python train.py --num_hidden_layers=18 --hidden_size=256 --num_attention_heads=4 --num_key_value_heads=1 --head_dim=64 --intermediate_size=704 --vocab_size=3399 --hidden_act="squared_reglu" --norm="rmsnorm" --norm_place="pre" --norm_eps=1e-06 --positions="rope" --rope_theta=5010.0 --rope_fraction=0.5 --qk_norm=true --attn_scale=0.167 --bias="none" --tie_word_embeddings=false --parallel_block=false --extras=["local attention windows", "shifted keys", "gated attention", "value embeddings", "hashed n-gram embeddings", "a smear gate", "an embedding shortcut", "learned residual scales", "skips across layers", "capped logits"] --init="uniform" --init_std_qkv=0.0356 --init_std_o=0.0 --init_std_up=0.0356 --init_std_down=0.0 --optimizer="adamw" --learning_rate=0.00313 --lr_mult_o=1.37 --beta1=0.9 --beta2=0.95 --lr_head=0.0432 --warmup_steps=442 --schedule="wsd" --decay_fraction=1.0 --decay_shape="linear" --final_lr_fraction=0.0 --batch_tokens=65536 --max_seq_len=256 --doc_mask=true --train_tokens=318900000 --max_steps=4867 --dataset="wikipedia_en"
Each number is 128 + 24 x the weight over its row's rms, rounded and kept within 0 to 255. Layers, rows and columns count from 0. Numbers have three digits each. The size before them is the row's rms in percent of the matrix's.

# layer 13 MLP down (transposed), 704x256, rms 0.093, rows 275-346, columns 64-127
098:096171151107115149140162122158158120117151091124135130110079156110121101133141131153129158150133121129144122136117173124084146077141132123077141142138101137067154124086096114103166124126156118
105:112180091128114111094120104100149132165146100156191108067139108113135145111158080071119117121166148120097159127163123180153104151110109133141111168078128117096145090123176104156120169097144132
101:100117114136160105100116126156142103132141117119131127121159115156108102132187114118143111181086083146112102112133174114112083173132104155103160125141112102183127188161129157088116114135168139
101:148126116176103142103139119126144090179155148131137111168120120117121133133086136143136143097108117106117098140149132125147126190103106116139093129139138132126119120122103117108152097094109107
099:160125146163133141144113112130109106130138112143114119100117125140103143136128110127114121141116138104119137132099107173117139112113108107082132140155136138105131120154101162154137131113113117
101:108086111105140104116124126140165100171113130140164142137140125108106129116119085088098085093126122132105131156172145137158143119121127077150195140063114129133141159107124159168125133135119123
096:144130150155091097125111122113127165130091138139118133136127134147093122151098101146106119131116139166147134120110112156096177198118125127135112146114148147103127154133148137115122143134080117
097:137118135119146153121124117145143128124094070122104177063129152084127158121107082133115095134114102122116128125158110157161119133156127061117184125143105136100081130133098108135105120151106099
103:081124104145135149133165133131164130144177152129140110162191133128150110079114157122162146152168148122142122141132131182092120136128144111150127094170104099110108145102152135115130108166139171
094:175146100133117136141108127118140158161144123155167112162108168150189099108094120101113147189131107137121128131112103115121106140100153100160130156152133158142119101103127129155117093155132091
096:125111177118145126131096122087145128124133127155126118149134156128164119160093128143183139142137157127137121117133133135155096163153130146126154107107120083142130089133155139154127155128117073
102:119076150107114085141154126126085111127142135146174149113112185081105087129132111124133133144122114097147122147158085146139097123106140113130120175141137094092090124133125115119114134109114150
100:159131120105136108115132142117152105139147110163107149086137132153120132167165095132128099169117112111127138122117102153134097093142133151099149099076129114112114195138133159103123139144128136
100:119073105135145118149094112132089144132104147127094126157107124137138088108130150142101061090127133146104141127154148126106141080080139153078129130153113128139108104092100131160130184133123142
107:118149146140109110154105114113141099129101126138089148140136073116075114128114151081126080114129131113136088094133118086096166109073130139122091125144099104151155105115154196167139147114161148
108:138107137138191142130099112121103127118153171157156139145106101114162126110122120102132089173086105148124104147124151138135114149123085117191112163168156163140129104101118127121166112134130094
101:102058140099151128128099140143129167090119147099169090146118126111141102110112120142103165121134103119188125129105114170097124121121154148166148130082180139132096137144139112080126100108119144
098:093111132171104063160124142129147071082110162138073124113113150098092099127128133126117105106148100102139167116105114139133146090151105125149104185116146131148144097126159095136140120123181149
113:148126131135086130114141094134083134126179154123119109104111211132176118121126137113086139112139125074116150107131160134122175117142109130167101157144107147104111107104118134147130100124158077
102:104133128102108129151121110116105194074125158153130160134123116118153112166097114103098136154126121147163137140113156163114146131106118085094136164170096107144121121101156153142125142173187108
107:141130139127154139117089103096144151165095144146087119165153113146089135080121136129129135122115136134129138129114142083129119147097119139123146074099112121139127123155149108045204115108135082
102:126129113104107103130145136132097146153116140076139143088165084132115124082116095118104120139123116127104169126133133177144107131072105123118150120124138114119144147143154157117095132166161124
099:146175131090112105145144098125150082131099121144156143070155177120133094139140155108113132140118111098125101114152131150102117106161106108112137161100109175105087121145102113150121061097123157
092:143094148132111153125105129132103095084092135121125102172149099121146140139159125113124133149067128140147106127123110126139147170101160113135139171117107119115091170090125125139097150152148112
099:111129105104146136163153115137118127175094120121147112129135166123143116126134092100102128156101126123138122117098154163137138164032147129112080107178145166115121125152093136168162153193140132
101:112127099141110146135147148148130122141077114069110145149136106143145127142150127109122148144129075103146106110143118107120150127127132132104098117086137126110115070140126110120138108113080129
100:104135134105133126124122121110160145076122131133127138108136125088113136116154149141132143154114118112089144148143163075120097091117161141111147138166102104092132108119157122154138092110092103
098:126119162132156189166099181121132112092135154111133147122118110160166143144150140085143132109129125137103162140154120108145127134137152103146121132124162096126140121126171170135087107120120082
097:137133096122093109127098129112175117124110171142152148164146166107120092151089146127126161135110105120141107104107131117133149157093163094134128164140115163130111126155096130112102111138109114
101:154141089095095102130169106157127132120090101134178159131146116111119159109081112133134086114169163119091158124119138134140143117112126129138168126167135128137146134136114146132132147126139139
099:146135127071169117132123116144146144138174116144122103128121173196129126120079132164153093094115137111116078126127143119092099114109191175104132116115100112143153098105130096116141124115140127
103:178102114124108129134141116121131154145138104104134113130139133138097130125108151116101164131144118138169168132085148066156117121148209127122140120119087169126154158130127082147137148145121158
099:128108141156136157160156115151138162156156133121127058123107153120112141125113136131150175165136118163166135147146128134123131132153200116114127142167141136070128131119130136141120130150123150
100:176160092119069139125123147177135091116123115119161119103149146068137118130156147147118113137154109096096154147127111175158112144126160131129109139101088128089094133120147152128138120160121133
096:144130141107130127140142121111100115146096178116152172107135125080126159120147133133143124125150110137090115109117115079114111135121109131104147100105096146149087138164144130131126135129151108
097:082105108152082105113121105130139125156134133149134169133137165129123121113148097146075120137155119170132129110143160130109108132129131130126097123168174128125113112117131121161104183124122114
102:086140088136129130082142127173073133136118146141093131159152122081136077129135125139125148143121127133115135121126111150080121075144132135152127147130130112133119157131121128085081079143108077
104:181134124107136121130155133132174135154109144168098096135098135084119145099194150101139160107147138100123091112128076153135129140104140130177125139101108133158104110078128138144124139147123112
092:114117164162115102119153135129114157113113106126114150114168100168131091080146109138125130169111113119135131099183112139136161121113181139187143108162146150138136132147104129138109146126148153
108:083103109143119107149125103164159123098101062098143098101172117073097150141106125128137093095111120104120130139075124140130101122117166159136142098151129134108108078155102182160115165124077153
100:110131134105154101132100147133140161131099119118085076094190083127146141122118154135144127144141123122121109128174129106134142109131111142120135123087146139164105136135088169100152146126098148
098:128120117143165135135128113123119130101118157126109146119097112156125139143111098127165134113168131121108152143120158131146116083143138151158096132118093097127162112106144181129147092123117133
098:131151171134119117124099084152095116133147132133111127110148169097139170095117134138127151138173123122108117122116139119097146172156112088113113119086131137140133146132133110129115125164128126
097:132132111093132142120136100108125104130114090145131117127142153114174160117102127097112098169164160115093136121145127135145168112097155112119125140156146152069106143139142138123107121114147139
102:067155140127172122125163172135134120149151148118094122137135134107139148130136127166142133125148158137088117124110127123162127113082153142099176107156157096102117151147120148163145134128153128
101:144148140120130101119152139122152151125095139105145132151123111103157075160109100096120128097107126133165136107121126105089099152139135168175157107143126157126155119144092119159159097123120125
096:120161113112128128116123154120142140123150168069078140133137144160125112120141153120169144142132143137151159104128098124163149124107167112149104091163143124127180111130132138101153117128125165
099:100105061098084134159159108137119150112112122135135142094109029114086138164123123143173138141120126131111118112114108161135184134126143117093149065097102100136121103157135139124104111132145135
100:148114149093142138123116148143169126128160107105126108151109096119149104134158100101174129097085153108097112121138120127160142153162130154116125132137163147138149133136190148124092123110114123
093:133116157160141180138111130117111103131119116112146134127103136100103061132133104142141100121138174129126119125153122109169094138129133091130152165122064150111131147139096137147131149151089123
108:091144148138112136096133125113095102118106129124097089140107102124091144149109118156135122123122138117139077145105118115101170128166117094152105156125078128130122152148084133163091149145133129
103:165114140116090181176157157125133132144148094123131125136134130103106131131145128113134122106089161121128172115131167093148162134151083168160111155134134148202076100147115144086179104127120087
108:098148159096145109144158124116125127127139098153081156108144148129106118091130170134108087155086129148119132139141134130144126124171102147104133110166143155089143079124142119103090145099154116
098:133108084168155137117140125129130111101084126104113126109145145126114132154108091184097126131147131113131168130144157172118094149106105120142175124124162141163143109150097108146116086092117082
108:125146106132147144124130142149130148096108163114174102145163147129174114128147115101135148116099108136111140194196099157096143090113121098104117113107141144096130162136130129094117127104160137
100:132093153165129144134104085119110140127141115164148146110140131110132130103107138123129139100171079097101149108146117103133118124181156107137104135107132112136074159142129141108098116172128149
104:101146173102135170145109143116139113094081112136121151130140125164108134135157161106146125135085144120119139097128139086157203166128148108127136084148177122107131128143156159121173110136117142
099:115138112124124112126102097164190096125137116118081074079155132160133114131145126125118168128114153139148126113097090152131133151107088144114099128136169108136119161108076134104137122130111162
100:139111097104149152116135134124129124189142130124117145124159117123135141123133111138130132125159177152105142155137141086157143177122100099178108142161151071163123107188154144127127136134123107
109:113105117128180136156134123143123138120137115153183115116135120106159149092178136121059144128149108159139123122099115111128120164111168140120127141143148119088125162176120119096100129084141131
102:147153114127117099142149145135124153141120121170151135123106145122136160124130109137101153148124136147143112124163171106156106137156150099092127149099137132109086131144137120150150097116093165
095:127118123116104095173131136112132138112157116146125139183107165114153125142133165144130133148144111106138110109148101146125118159107150154106114106162104105081111118076070138114151166132167145
100:105127164106126166135129133150119116118059150112091145118161083166101113148136103128112109118147150145125107150143138114149134092115134100138148179099155120109122109092115160120116122117098159
099:124141088103139141152122139138085108121143104152129117100123068122122089113136095137135136124113101125142138109140115119141110106134081136120143116138142098117135152104125153138156140089107147
094:117131122116131107080155110128154152162135132131137156136120141125140176165126167130152111114075107137141139164171117118092146129141156191110148108139120138122103138135129144124132117133156127
103:131099143155149112140131117156144142124133113122146152105128102126164137134131139152138085149165104106093133142102143085129052108093136097138127155100131149131126102130118089144147118119153113
096:116133154114109130168175123143171089135135167126089155102091134145122133145111139122137136081110132118128120160116147108137154084145137140138143145183154144130094172144098105127143072148096116
102:104143094160063147139115145147139125142127127127214119154162091152139091135135131124148128143145092111144142104118142107130108114146114113146094138115130128126146113162107137110121139123128082
101:123118124148137116135147148146142081123127075128133130143112124144093141123143087110155134117120104155153098124158133107143142176128144142131115097129103147121075149099124099112102166105131112
100:144120135152107109151155146120075109146121076107134171128133116134158107125080143153121156133155107142125124123117143124092107138063137112096150138157150112140068140136138147135142110095187135
099:134108118108170122097118185073163120152122124158157116133162169119103117143111126127111124153091166126139120142095111135122145098124130135139139146102114140119136157105112111155103166126161125
097:127108120140126153080096097099121153155132127152099152102159180175151123162118124168099105162137111124142165060161129160099162140102152130119143113136111082122140149128135127112133104099119102
# layer 13 MLP gate, 704x256, rms 0.0988, rows 276-346, columns 64-127
107:165114120139137098104155119138184094065151147160187096134118075162128136164134168101128105129138146094110091109129140118116131071168130141115163113124137128152143096155086122114140140098118127
103:177112112108142137111132131145129155137155159138121122107111082129131166117139112182144155104136095089055119138161070091124112116122108109106174111110132108133150147161131153150161141142141138
104:171096143095107110127130176119125160092111145107101120124115153149130102126119101099134112114082083128120126094153153090135122112106135156122138072101149080125149154097123089141134083105127125
099:113086130184132100105114114132164082095089123128077129094113098134137125130130126124110129162135129098125097100180145117121131146083138126160134138142138095120108111089121116124121158135081145
101:127144172112109165140157158143092116143139135080075117127142090111118099155099105133126157132141137167143123133139112135126120117142151090148146140120087119210132099117124118144167128114109126
094:093128146129118133113094145108154129152111123129147126122127128112115122119149130103154119105117124161144123102092064144124119152114143148082116155079115108128115124121141137126128146154095113
093:144128112130130143139141101142120092164125083121085143099108155147117139127102114137099100138094097076107130131077140134145126139126075100162137128142172137146125097148141138162129119088095152
104:095102150098119078173096132112142182101119116071120093127141153150144147129105130136158099148157111118105123138141146145094106112152077136112130121118124111103120103163117101135108103136087132
090:125114119150145117140117149149166133139126104124137130091128095146125132126163138159124158089157141135130163129112126135122157142131133116095132117101133165099095150133112131132191125072089151
099:076103160140119143152109162103135125127080130141119136075139111145112161098162113105125133124119098084108146115145144104121140075128130097172104114133110113146105082097119121124114133136129153
098:115103174144124117160112136108132116158194110130114152128114151128086146125151147123141135129101138113125110118123103145163095159121115148109119145108143136109110073106138116136105157102143162
104:127096160121134119109110124086106128134083116136105143104105130082123099109151153068099139144144123132088137100138164155092124068076138134051169103143164146147095085150141095105110155098115122
102:134175138146120086118091123093155117114125139143095127095121133134067140140122121116101167096106079077075129126102092159149108089133139154095126128116163141141136140130129121133129150142132151
107:144142065127115164083140145097144138155159105113147130090101153097149089139120090146110119145109124111130108144131148124141157110185110106111175111168158116131092106121172107143153129129105129
108:094130129181159133154137171097132150108088114132148103105125132134183145108124165178108146145113148081142146135172128114130129106102120179136137123076144114172111165161130127118152125164127121
102:153096125130103143137131111093151148128125094138104099126157142081096139125105121128117163158118150118103141061137104146089108081138120134155137129117126144098148109106137159168136135134061131
097:130126134151125121149141125136114134103122110148130164100124104109100148155089166127125152140137144096138111157122125129165121112139119166142155125179136119165089108133156146108106127104081144
117:151124164111156089168116128111096169059109107124147157094117098098095120138102179098113101124144099099132179130104141131109154135166076118117093117130163158175126116106109130145123119135107161
099:114148123126097152189160123092106152121128121075161106099117145133172126136135139126096123143114117121140157124112152175153109118167098159094117139121095146107143140128125149122170142133123104
110:140154113161124108112148139148154125093127117128147129100108154121108124114151135151097101118160112144104141118115150066098155117128131124105149125109169096132084126207111126086099151109123134
099:173127114140154112124150139113125169089130094109138135124102142142153190200146146120140121076122133140148111116090170105154138098139134125062094124154131134156118137171136155134103120096112104
098:105166108152112127102103121128123071134137102136117123136128084124097118133106149169128148160115179136142078132158126160150123148113157147125137154141106094160106168156129132113117153094152086
092:102093093161117106155166138141101145128134131116089120150103096128141104119148121130126135121144141161139148152089156127147153132105143090106130134170125163161135122133161058133157150118136118
101:147089155113134127077145114112130139100139118148131090137154115135070115136166145140136132151094147157115144161112171096133140162118097113086156155116127133156142124137147133110165110096143115
102:089094138126116126177145125084121118157165119165120156102153133121105141137097065092096136102164148113119172153120090096188129109120096183147116117136189146138139115089185129144138098130114153
103:157112126134116139120125133127140109128123167145131125096155128127123129112156100135110128139110164114120125127118137124136134150132142129089139122153145077146160151161123148129183145147163156
103:095132106134151157140156109149141123149163123069168100137142116113108133165155171102129091138119142166137182117113091093121132134109103144132099094092116168137124158108131175132124115156108171
096:105096145129097122123120129138156084080137121149167125139090110116100132144138131130149146077115124160148154137120127089151144139077155120155146150107144132135134096161095111124156127110120105
096:081106153155122155105102137134135127096134134152115105150154162149125124112151128139119123163122116079092124117132135171153124162070133122114113136104118167115124122139118093174097154072147148
093:103065177152162098112127162137136117093101092110132143121105093093174140118103118100125086104112149118118157076151110109125126126155125132153157101136149107126150116121137104133152107110096124
106:134111134107170123130181138131151135105080154106137076136131120177153121134083128108146118143144128074125143139142134129120056094158123171094127111084128092138157143126141142172153152090096102
099:130109107156131075158166143116100127133120127131179138137130125132146183119157139115174120124151169082115151143165146117193123138128132144140139100099138100149117137127111146134102134151137131
101:075081104144089143113134134147113127148185133120144103116140153092149137169115114134147155124129119161096094098113140149130102092121085100128107152112124098143108139165129140095152171116147121
091:102129155124115154109099108098085084115154136126141105099143124132127119115126165111118114121092143138110096110184115152120115155120159115118151117112186137107124108122123135142126141134125114
100:153157104142105104119157135120119128157097121137111170113128124121140132139143097159137153107103115111125182127104117146145131144077103126099096118132105131135091105139093126091137138122078134
102:093109106128138131121117128132177118141110159133149178113138130127102109182125132121104202159116126119096086141109117118132121098110154179163142154122160099140109142093148080136106120135138093
106:169150150125120164159094091155129098141107096106168126100149089136165135141110135153102119108086148144118118122141137111112143127157118147130156153176106106176139128125139119107141091064095098
087:127135103140177123152115154120109085139150104138124097136107151125133117132130091110152119074093104097110173141157128115158145137123078133114095161115134033112140133130123150133164090110104109
110:120133132144126156158165105106092141181141160147163116133112091148165116142144119134138141090143147138162177130140109100138121131113111137135127175153147126122134133097109127140153126155098173
098:077147145150112172140121125100172191169116136141127099093107100116145132154131159153167134115115120096137123159099149084129119142140127107137125075113131097119130123190145172136129164153135085
090:149115124105119122147115152077116099138171122132147122140091140126142120161164108103134150102116148092116086107197125107140161123060077099097117152114139100114110083196122113140126145142172120
090:096082130147143147161127100134096132131142098073132129061130101136128111115118170122111076119129147110112120126106107106142109136123146125106153136141162145144131152119137182150182148120142120
093:119098127134139131137110149108152106142143140103088139135088149097115123122079142129083151135153165170090147106105134134097142112084141148102110114160128144093167140134183129146129096119147167
105:167133167157103148119096109101177154127105127138159138100154078113124116101126137126142120120125113110129135141134110152085145123136161117135131096156147123125105140145160137139123108149144121
106:168139136123143155084093151088143135088103118147120129109134085088101121104103123128133085160167094161142152146116133148124114130086138101114140146157152113128094133151158142147150132106147142
094:146128143175124094160125100123132153127109103149137102129104136148115143105130095178124110097129143132105150095122154157131129111107084139087082126181133156149128094133104100136129144130119084
094:096107194118138151124148171166133100087107148105110146110089092125085165149112128104125151144114105126095106126145138116100097086160130103111104129137100148096159135174109157151134135105103144
099:112127111121095082158168152062154085114140090132138080144171109123144137212148158162147136134123128127152147086189167112153103154092141135136132117129103099174159133126112084101157119133129156
094:161124125169112155145148151078149149153066177143125143144138142116106121107099142126139079132106110091095126106133108133135124135119117107110112103147116132070124087138144118156088140131153137
108:164097124113140089167125150135161156156098145112122132105124092153163109176112110132133112154152110118137138099157139136091127140108106108119156115146136101108130097120143100122183139159087136
103:125086130089108103097133141159118084080136143108109097115164116135122168136173104122105104087099129112120118131142148095179104104123113152127159120127123125101150083162131103121123112159074134
110:120124101122147111115147141114147126141184170099146118107092112129140108127116104095101111105165100154111091181119128132182127127116148083114119137115123076073118117138151106127158135147126146
087:104130151167108109172152136122166116135148108096153135122158115164094138137129129169158132125108181131147110125123142129167144100112093131165109133138169142149160150115128162158134142118125120
111:149154085138115133139136142153139074123138130120135086137162065119138144087124144108087169115122134068153172141106131081152083126138143110095113095140126138118115162119090112163151114095126130
099:083113104136120094124149118121114098079159095126142130138148101176103116119163128117066107183138088123130144125106165134188136119128122128130122167135131171161108135108175155139131120168154124
106:099084101153148114107153151080123097130087120134117079091121138133143172120125098134077121122147130113154144102163123114156122102146135133129125125125121105112131154189129128124121143072129123
104:126098106133145084117127166144168139129109128118102143095099111118128088141160172169116136091090115129107125078131161100140126109160115148092127061104126094123124137142144137105093099084145112
100:147127101098096181096106142102140114109123146141124103084118146115123156111113107133100133147091131110097112144149109092100157125101133088117161136080165078102119142150098107142104129113137085
108:105092136119161115096145125137117140103165171156132100129107085114135162122120132133137145122064126171161119072161099119103100134144134121117110124127163118132139102166155116133117154118134127
100:129139156125147117139182161111119140143086135167144118106133154133116124138116088133127102133149153141124134144126134152176096128132090156123116144161162110093119087139144093154141129163080127
094:140131110141070126131098084147108116139173138135108102124125160118156125136106106098104142130140125102133157101139149155112071129112160145116108105119087100118100154170214174137136159122117130
102:092143109133091111177124172121111131138134133130155145097118141130133122116149132134115098174088115099090135131153134124096110167119122115103140074093135105116117134159153120109094160093148144
099:100143141144153119176137131118134142120122150162115138092146122130141126141168146143142147117149101097118076129123122129076135064157157168138137133157160094122143112153141150090116134122110093
093:122172121137141140160121146128126171176115104122102090147132149155140157157117133132146157152177151151096124109122161169168096144127085137093119165109089105141122147172123138129128143130134164
104:149131094116116114160171107097127126140109173061110125123115142070161144144114144119118134125116113107126108159173142108172083141145149174141109138094127108099081140121137122156110148143134091
092:114145125132125104086113173097151162096128130126160110095132137160110127148146133145100160113158156110158106097155131134108089155133130124077139078101122125131141111130145110106127139131125134
103:130077137126115142109127137137174133112141118143124104097131124137100123123118163098084127117147186083137090084147100142152135102107116106149102163149147161138102110136125121086106105143139142
101:140111139135112167170098110086145141135129160142135083074114105127150130175091122128165134157116142139062141113118193164124167126138126139100113136114156076125142117103120157091076095133148113
094:134127092094109154139154185095111112129149116136119079113077181133120139154127095106093142109108162145142168130138155158140110122141153135091121111100147126150128141192182099155121105091139140
098:144126128127153133111111114135155121132146177133102164109126105124107120140142105160097088155091175110116119151112153150154134132159127134142098108083073163128168129122136164181153170117152151
093:161160129123124094144130112136152101147114118122112079132138090140119149133117161130176123113101125144150089115105097131106101083121082116146161134151172115137174101124144125184179137124111139
# layer 13 MLP up, 704x256, rms 0.0978, rows 276-346, columns 64-127
103:182150104138153104109113146198096160127141145148127157141203151104170141116137124137101140148102148145152127137108101130153163132124183140121113125090077137129113171146067126138095116147161157
101:087104120134119157156093166124115155116131114134118170157141126148107079095156146083134129093109171102167102132162173131140145174105126143124123135146128140149151115090144096134097153115186119
103:156153149128120120128143157163094122130127141112067154098130114108138113101144059145097162132126111151146135099132167129128119131136145139137138110146148129104131134127139121147135087048128108
098:097162134092138148123103119142131119100127144112122121119109134125125130150129136158178100122116111114119109166084137129130124161125112144113145143092112107122147117135111145120135107145160076
101:100147091149091129129099120089138123175133151136126114128120144112118146102123175161155082131132125147124100109112115122146075124146111182113117139119143097086124105112159142126133094160116143
094:171143125139170135158140082122120122089153136150129136087120121128122139053139121151124179174116123084151153132126176142136144109117139082171124134180174118153122102127150160110138106107131129
092:129148119124110135162123098129121092174126094137113134116140156137095123119097128127140111161107080101135119155094117161124112144164110106140144164165190151108124116136153153136102143104151163
106:097136147139148108172121144109166150087139111084150093128131167144134183106126176125173125131146148139131130138115137145068106107089119163120155107138121149136129106111111138149120083129107091
091:134110151140131128107144126144147120159129114127138154121138102128134149101139140182123160112128119148163106131105115091127144145148132121112159109111149176108107111129158134118192125082094173
102:168123095137106128123137102125122134119171139126115099189103160127133112160101148133105129132147179158144100156119123168127093164141122173102133168120144133119118179160148153136134140137110110
102:113111133138142112141115095091094111161155126114122139121133120159119152162122119105129146112091155073139117165114108180200120117115082175115113128124115123123159149115177121135096139116165169
103:173105201090141099103116114108135124099154135116130135125126125124103134117094145096119120120127176111120144085154155104163097121124111110104108115157127132121152138136106129109178119094113117
102:106131135128114134137144144126125138129133114125123153075139183142142149148134092110135152134129104143097109172118142130138127126138180079144146152144140140117061104122090074116115120091144124
107:110180143151135096150075096098113112148113129129103139121152109148101122119120166086147160120151145128106127125120082159119112172099136161102105167130143143098160118105093153146103146121150114
111:101124097166153130154116142099106135121109116124121132120122214134183104126119185191129150139131133126135140149138123118150169135116130129149126125061123114139145146122104102141143140151108114
102:132146110152127145124100098144121117120145098144125075128128148094100120156112092104138156145130152160078128138118141136096154109128124106168125116086118156109157107119129157131097133125127082
097:105101130114167111166121115092120148130136122127103111131120139154106148136152102164131138093114082124139161140082109155102111125142142120149104129071106169123165148122159105146131141189164132
113:167110107132118111137134151128112167120138124128123099149082085125144145128066175117105144094111111128108140144115135112144150118153115168103145113167122125160132112116190100158138146107122134
100:124067130142103088111088121115146110105158117139115105146089151114085121125108111108135108078117161122126153104093081121170113132120139157125111125165184161158110149102113122105118080139148134
108:098121119124161130165115116066105130117048137144143143168137072136141131092180132118154135149135101102164125172121087153146106133092181135120100160142112124124141131111118106118143097155137136
099:096137153109137164127097126146124122138144155123110139090158104137106096084097133062116095169133119145159161128133113147096103166104112098195131136096114106098157143126136121091135125154122134
098:146133134108119124128145116126116095132111099138125123133115109160149128161114184131103131145135097125141092113127124102154160091077141137129104135101136101148120138139112117102141089167096138
090:143097106146101127119150147124118146129107124098132095154120168106126144162153155104136111127119093135148133131154137159079150140142157114113121152093121179137118162168118122124136144137121099
099:150122159118114154136122140102155168099139106133096130138108118114127147100144094075139129107126135149131126125132090087132128137128170120112149083171153143162153124129134129107135111149135094
104:113095135162101099156141123123140158151091136141105132122083097096131137163124102120169112135164078084107131127108160135160122077095188161147082115165120116135150091150136096116154155128135085
102:123136143089120159140125136156100143148168127121125112105141162142135128101144171134094117101174107128090124113134138103090131085130095096124151123110135134149102126094134112116147102083111119
100:137168153083115150164185148101129116126169169143125136122112160118112136112161112113128144151155153098110120172144130107106161113103097093112097137091121081103149104136128152165133184124104109
096:117104155109109148112172165074117136094101124147160135127138148183125087129110150111123068134136176158140113120171137072087130154138103120134108135117143124140137123123169125127106134136157108
097:164137086134135138096137141196132136130109154119135136106145082114117142159129116099134111121114122113163154122120116122081114136139099130085162094142135079138113147118126160110099102200127130
094:159197073117109141176132121144093154172164146134135117135133158171096106121118137145091132180134107142115088143094148125143135113117144134115087142139112133134092144108138154125108162156164158
106:120122124178085133105104136148128144137142151125110170114121138105117149089154113139160135147115123169128090096122122118117171180080126099177146097174118156083124102153128113107085130152137111
100:120132110091108115139153143138141120134128127111170139154118120163152151137178139114130157094097130098103139145176132101146163110121128108157164089126110084145131112137132146151107080109102072
101:067148142111150095101136104113143142105094193107137145134085098123142127136171124094125156137159130113150145111145126121140174160177186162149119133134157131104134127056091090131110089140091127
090:101148163133119138103097110063110102104141128144150081093139117106114093117095162110141095131098147133130090122149109149140129171116168072135129115098161168079129113138102177111151144147154115
102:153126117105143105168130098132199151144102129109160121158128098108131160099138094096119097128115109098120126127148130096112101139134115158124126099141103104100155091141121133141147126127112136
099:144120137127139092104161108154126120131178160154131102147150130123160111100110135131101170155172158121073095146131154117108102093133114148181117177136145152108131112112163107121096113151082098
106:062114126159114121162117133146136156108147121128138126123135137163114111124141160114089105142132135127113087142135116138147113134108119113142136158140116109146145127148121153136127176091137091
087:171133111129106104132117116154133139098097138123151168115147116122120109125119127131123141155135116114124088132120135151100132149096172120105143096157099210126121150123134093128100151106195147
109:106119161095133087086081124150138097112074110110120123102127129093097146123078167124116125155139140153116107117156129184102119117180130143142123094152062129108154147145115161137097113105132129
100:152154191162143085146142113119159136146127148145141150102104136117091145081098126139113143109117150107137106110131138123150127173074132110157121145168194146135124120131109137180153129110119140
093:137122124162114099134111121173112171137092170116102145134091129123121099142097141151168106143155145137130125144117120112137145117174148139119141088100063193073136110113141160150080143138119122
098:084082130129118115110156121097125143115073131148132103143127149142152070126117128152177144172116138114086082113132150089136069115105145118138148110158091139143101129166119116152129185035141134
094:126099131112125132135096126092143125156128142125090118141115139116119102122110123125107140161144155148101149097094145128113147142062119134095093138152144151088157156109161137143163110143160169
104:131146122067145105117153136083078127120081144134160189126097116107189124149129140179105172096154112166117133115109134076171122152091146102095141149150173140114109121126092116130136091112173155
103:114122097149125167102135125140120122113139169108153128137133119114145144147109112125119084140148149146165149123128157143146138136105138129158133166141151108132115073119178162079154119154099158
092:095128111078104149119129179093141104155144188109139111099143106132154123161125175148129145135141090135141119160144126093120132127152154122094175097109108076124145145158143146135102104083117128
095:140154077184139091110105081100127150149151113149140140134158133147172099112138106123116116114130140124138134120117128145176164166102114157127137131101165095153113122094152099116107117136137106
100:148129127098139118119130151132138150116123100116115146155162155119122092128096110123109103137118134141149159128148108085168115176051140114153127168115094155129148111182117134120136148157172135
095:121147164108206080128153094170095143113130087105123136096141104186124135137135152105118131155134102119124143110062137118105120143109141158131109144127148123159136144120161136097138092114159145
110:119142128127098121109145105132134111094140102135175152116160193106101113109139125134121152138101134168088167174156106132161142073171182149137107147081172133154159149150119117120074150116170121
107:120168138178147149157126152106122171184126117111130143140122128092139110121088145129145157159131146118150144125139107162095152135117133112121106136163135127184128177099133152150158129098160152
108:104148096124130134141124164100135152117128113106139113138129097128160140120123131161145116114165134150127162119110109098096142145113141114104151129146168147141153143150114147107162172142133067
084:149108135086139129095111178116118181146102182142092153122129149102145146138137117118069105129173069113116161131125110111110114127148124137123152109108068134110129118130130108135106116173127128
109:145128089138106125121126137115146078103165135134147132127152113095167124101119126116122123105157143094141150133144084054125120101150126109138106101076122112121119121150086129123170145116107115
101:070071146124119124144147127116121125116164116181104170118124103181130135133131145127112148151130129144134132102094102136153096114110099173122132117109105133123144130122188148128070107148135131
103:128100126119098166163093125182131098134111145081151149163100166123096101133106101149159134134157146160146108117123138150122173131169106164146160119084121101111132121113130108074166143182138106
102:148094108149138078134095147105150140135100135094150113117103131160128076115110125112134109088105125101116161150131125084081139089133136136096098066146130105131144163126124087106123140147145085
100:128117107131204107119127083153127148114137123137158168127163077132124125114142165129145152152175135133144109100128159141123094124141125121145097107153070134161152102115138113099108113148193149
110:119129147122159126103132120117136144084155182135143122112098096107153132130116097145149152141100110135154130099173125132091112111134099130119130143128159164119125122148171116138118145105133133
102:153113177128118141165165123151148133152105111151085104129164153154131072124107078131139103147134168196151177137152129132143137086123106101105117149161170092146152098140137084167152118158083124
092:128100143132138146078129140141135142146081121122117128155068090122123099112098097125121133098174148145109144157142089140157139154120112171149143160106148154146108112109102126146114085103130098
103:155117147117145121090139109149137160159119112137118142102119149141114118129103120097122107074148130123170149168101120115119182096161162142106082123162145116103134111116110133120139099138108113
099:150139088109096135109128113158126134089112100125168110182084144159112121145129100113140163142115108134148094161149140155146119118120129130135162157112099151137140149116155096150089094113156133
094:111136157169143120131131131136155133120093099149091174136138166166081097112165166116141149151119114113127118118134129145134108089096103150092154121140114136151136116174122105153110143113097145
103:123140150121087131117104115090157133122143115138093115105084155145120173153196112078157143092109137157148119137060118123148071155136096168071165165140118128099122153123103101163125122116130071
096:166117153100083154137106085164138132098144089150082116105168145129134091163151095126125124149146126121121139085101131156121110152090147150111161169128082130117102174144118114153149131143130110
104:097152136119095115122125139165138163095120109190104102156207142138129134176083034128169124167099159090116130152140143119134108126106129129179171088088159119094135102131141151148090154147118157
102:154118114115139126085107117096157115083123107134104137121125159142140155113151123196104108117116124079141095127071136171149094133108153139116101119144141164155084146136128092096102169127136115
095:149124119049106139104132157125137126119155135118133081117095184138123162178134092104097140086137141144126131155128183127098149121149128134154154109066177103129127131176182105123155111114135108
099:122132124135155095134113137142130098107143169109114134134122121117152114120140118165089128144113174134062122098147146132147142125151145117143108102095095104139177130122147127187161145126152167
093:096123137120091147101094104131089158129096117139156154127124128134167108114161106106114123156139111120106152120125090166109103102146172144099121121115136116125136117123101126069079160097107141